{
  "n_layer": 10,
  "d_model": 640,
  "n_head": 5,
  "n_kv_head": 5,
  "head_dim": 128,
  "d_mlp": 1920,
  "vocab_size": 16384,
  "activation": "gelu",
  "norm": "layernorm",
  "norm_place": "post",
  "norm_eps": 1e-05,
  "positions": "learned",
  "qk_norm": false,
  "attn_scale": 0.0884,
  "bias": "all",
  "tie_embeddings": true,
  "parallel_block": false,
  "init": "normal",
  "init_std_qkv": 0.0236,
  "init_std_o": 0.00528,
  "init_std_up": 0.0236,
  "init_std_down": 0.00528,
  "optimizer": "soap_variant",
  "lr": 0.000995,
  "lr_mult_o": 1.14,
  "beta1": 0.95,
  "beta2": 0.98,
  "lr_head": 0.00543,
  "warmup_steps": 200,
  "schedule": "wsd",
  "decay_fraction": 0.618,
  "decay_shape": "exp",
  "final_lr_fraction": 0.0,
  "batch_tokens": 262144,
  "seq_len": 1024,
  "doc_mask": false,
  "train_tokens": 1403000000,
  "steps": 5353,
  "dataset": "wikipedia_en"
}
Each number is 128 + 32 x the weight over its row's rms, rounded and kept within 0 to 255. Layers, rows and columns count from 0. The size above them is the row's rms in percent of the matrix's.

# layer 4 MLP down (transposed), 1920x640, rms 0.0391, rows 366-369, columns 480-639
size [ 90 101  83  87]
[[146 182  87 111 120 110 187  94 130 141 144  57 127 145 126 178 136 139 157 224 116 135  58  91 141 106 169 147 112 115 108 151 110 109 103 128  86 159 104 116 111 127 163 174 143  84 114 109 136 102 190 154 126 183 127 115 113 153 155 182  82 171 143  98 130 115  65 145 147 159 100 123 136  90 203 132 162 103 146 133  50 184 138 175 155 122 103 174 181 185  91 103 114 109 116 148  58 152 106 142 194  74  66 138 157 146  87 145 180 116  88 110 117 186 121 121  95 125 102 107 140  99 130 142 130  93 161 121 123  34 172 140 130 111 123 163 116 106 166 142 152 105 122  90 163 105 107 131 154 188 135 133 110 163 193 165 104 162 153 105]
 [151  81 100 104 177 134 107 238 164 110 167 166 127 164 110  97  96 176 194 129 114 113 157 140  86 117 129 106 103 116  52 122  48 117 137 178 131 127 117  97  86 149 126 174  78 144 147 153 113 122 114 138  65 138 109 104 142 130 155 106  73  92  36 101  76 122 156 181 119 212 120 131  88 121 106 160 121 146 131  90 147 110 178  91  87 158 204 173  72 167  66 191  67 144  26 159 133  89 115 165 176 132 102 111  69 108  87 149  74 146 187 133 182 118 140 147 142 148  72 113 112  88 202 103  90  74 121 121 148 117 154 145 131 105 123  95 121 123 174 191 137  97 153 126 117 146 143  86 169 140 105 156 183  79 143 131 170 121 138 138]
 [146 117 131 173 116 123  94 101 172 158 155  89 143 151 181 210 161 169 175 135 166 126  87 127 142 109 149 150 150  87 164  94 168 106 144 142 113 128 165 118 102 139 120  71 126 139 122 107  93 114  98  72 113 117 158 127 145  93 106 125 158 150 110  70  94 125 112  93  89 149 189  82 114 125 117  60 141 123 143 110 117  83 121 137 129 202 131 154 153 140  93 102 121  93 199 107 152 158 118 149 171  82 126 104 103 202 166 122 115  99  95 146 171 138 123 131  89  86 120 142 176 163  82 134 162 143 127 155 154  90 112 164 117 138 134 122 142 164 136 141 133 166  89 123  99  79  84  40 136 190 109 117 144 113 125 134 144  80 130 113]
 [169 170  77 169 143  42  94 139 143  82 148 118 137 141 167 134 142 114 102 167 142 113  68  73 142 125 160 144 129 120 169 127 111 130  92 180 139 159 150 166 121 181 132 100 172 154  95 168 157 154 146 130  91 148 149  40 142 104 158 188 151  77 129 163 120 110 169  69 136 121 195 133 107 137 131 149 146  67 156 100 120 136 195 193 121 151  99 183 168 141 146 118  99 125  74 144 131 182 170 116 123 141 113 128 159 109  93 114 121 129 157  95 159 119 113 115 165  95 154 132 197 131 149  63 127 167 117  88  60 124 136 115 115 146 122 106 113 129  83 114 133 184 162 146  72 110 109 122  89 137  76 149 206 161 169 106  69 119 106 154]]
# layer 4 MLP up, 1920x640, rms 0.0441, rows 367-370, columns 480-639
size [104  67  82  88]
[[118  74 154 102 198 136  91 131 155  68 169 131  71 123 108  89 107 141  57 166 118 139 140 133 170  93 161 143 135  46 124 145 122 129 170 154 113 116 172 132 124 159 150 151 152 147 136 188  94 129 150  90 100  71 156 133 138 124 102 141  87 118 120 117 124 136  78 151  50 110 137 121 123 123  84 186  51 157 105 156 147 149 117 128 109 160 153 131 166 140  77 117 185 109 137 120 109  82 148 124 122  73 150 137 117  76 128 148 135 112 185  95 149 127 161 132 107 149 106 100 106 127 122 104 116 180 113  81  94  96 186  96 116  90 115 108 117 144  88 143 152  51 111 103 156 114 115  59 120 137 156 118 129  90 117 112 146 102 123 107]
 [186 150  47 121 199 180 121   0 153 137 160 132 143 123 170 118 142 101 121 189  72 127 124 165 117 107  60 141 174  89 109 114  95 166 140 142 107 101 130 124 100  96 111 156 115 130 146 159 153 143 114 213 193 113 104 131 103 163 123 119  99 125 148 106 162 158 153 117 144 157 183 133  87 148  68 153 110 141 138 193 135 130 163 175 207 104 134  96 129 143 145  97 189 120  91 127 138 125 125 171  77 188 152 106 106 129 109 133 116  79 155  60 161  99  94 180 158 135 174 131 191  36 149  91 127 127 113 148 151 161 131 168  93 132 105  95 105 139 144 119 147 126 140 124 118 214 208 197 109  48 143 135  64 137 159 115 127 196 152 166]
 [140  81 122 168  95 137  86 125 143 110  87 104 109 142 137  90  91 161 149 139 151 119 111 153 134 169 117  95  90 152 121  81 144 129 126  97 137 139  59 140  93  46 131 143  41  91  93 108 137 106 145  93 127  98 147 164 168 124 161 107 153 160 132 138 128 144  77 161 139  99  94  94 140 114  95 135 137 126 134 115 156 200 140 137 166 112 114 120  89  70 108 153 103 167 140 112 128  95  69 135 124 143 144 106 110 124 168 115 156 107 132 152 170 177 128 145  76 180 140 163 136 136  68  42  58 117 165 133 121 132 130 157 129 132 117 146  95  86 115 159 144 126  69 111 114 116 151 159 139 152 105 120 135 119  95 109 100 121 119 111]
 [ 65 183 126 150  59 113  49  87 116 180  91 108 152 138 180 145 104 149 107 161 135 119 128 186 104 128  64 126 123  79  88 109 150 113 147 115 133 159  95  70 165 163 199 114 139 109 104 231 127 109 158 125 139 119 147 164 177 140 131 107 122 122 167 148 128 148 181  42 121 103  97 109  75 146 133 165 156 108 120 104  95  99 162 124 146 122  86 171 114  95 117  85 110 173 107 165 111 157 122 149 193 214 100 133 133  79  79 166 119  67 117  63 115 165 204 136 118 150 116  92 119 115  29  91 115 151 127  99 138 163 128 113 155 142 184 137 172 104 114 161 148 142 112 167 103 120 131  89 128  89 141  99 106 107 133 107 140  47 124 204]]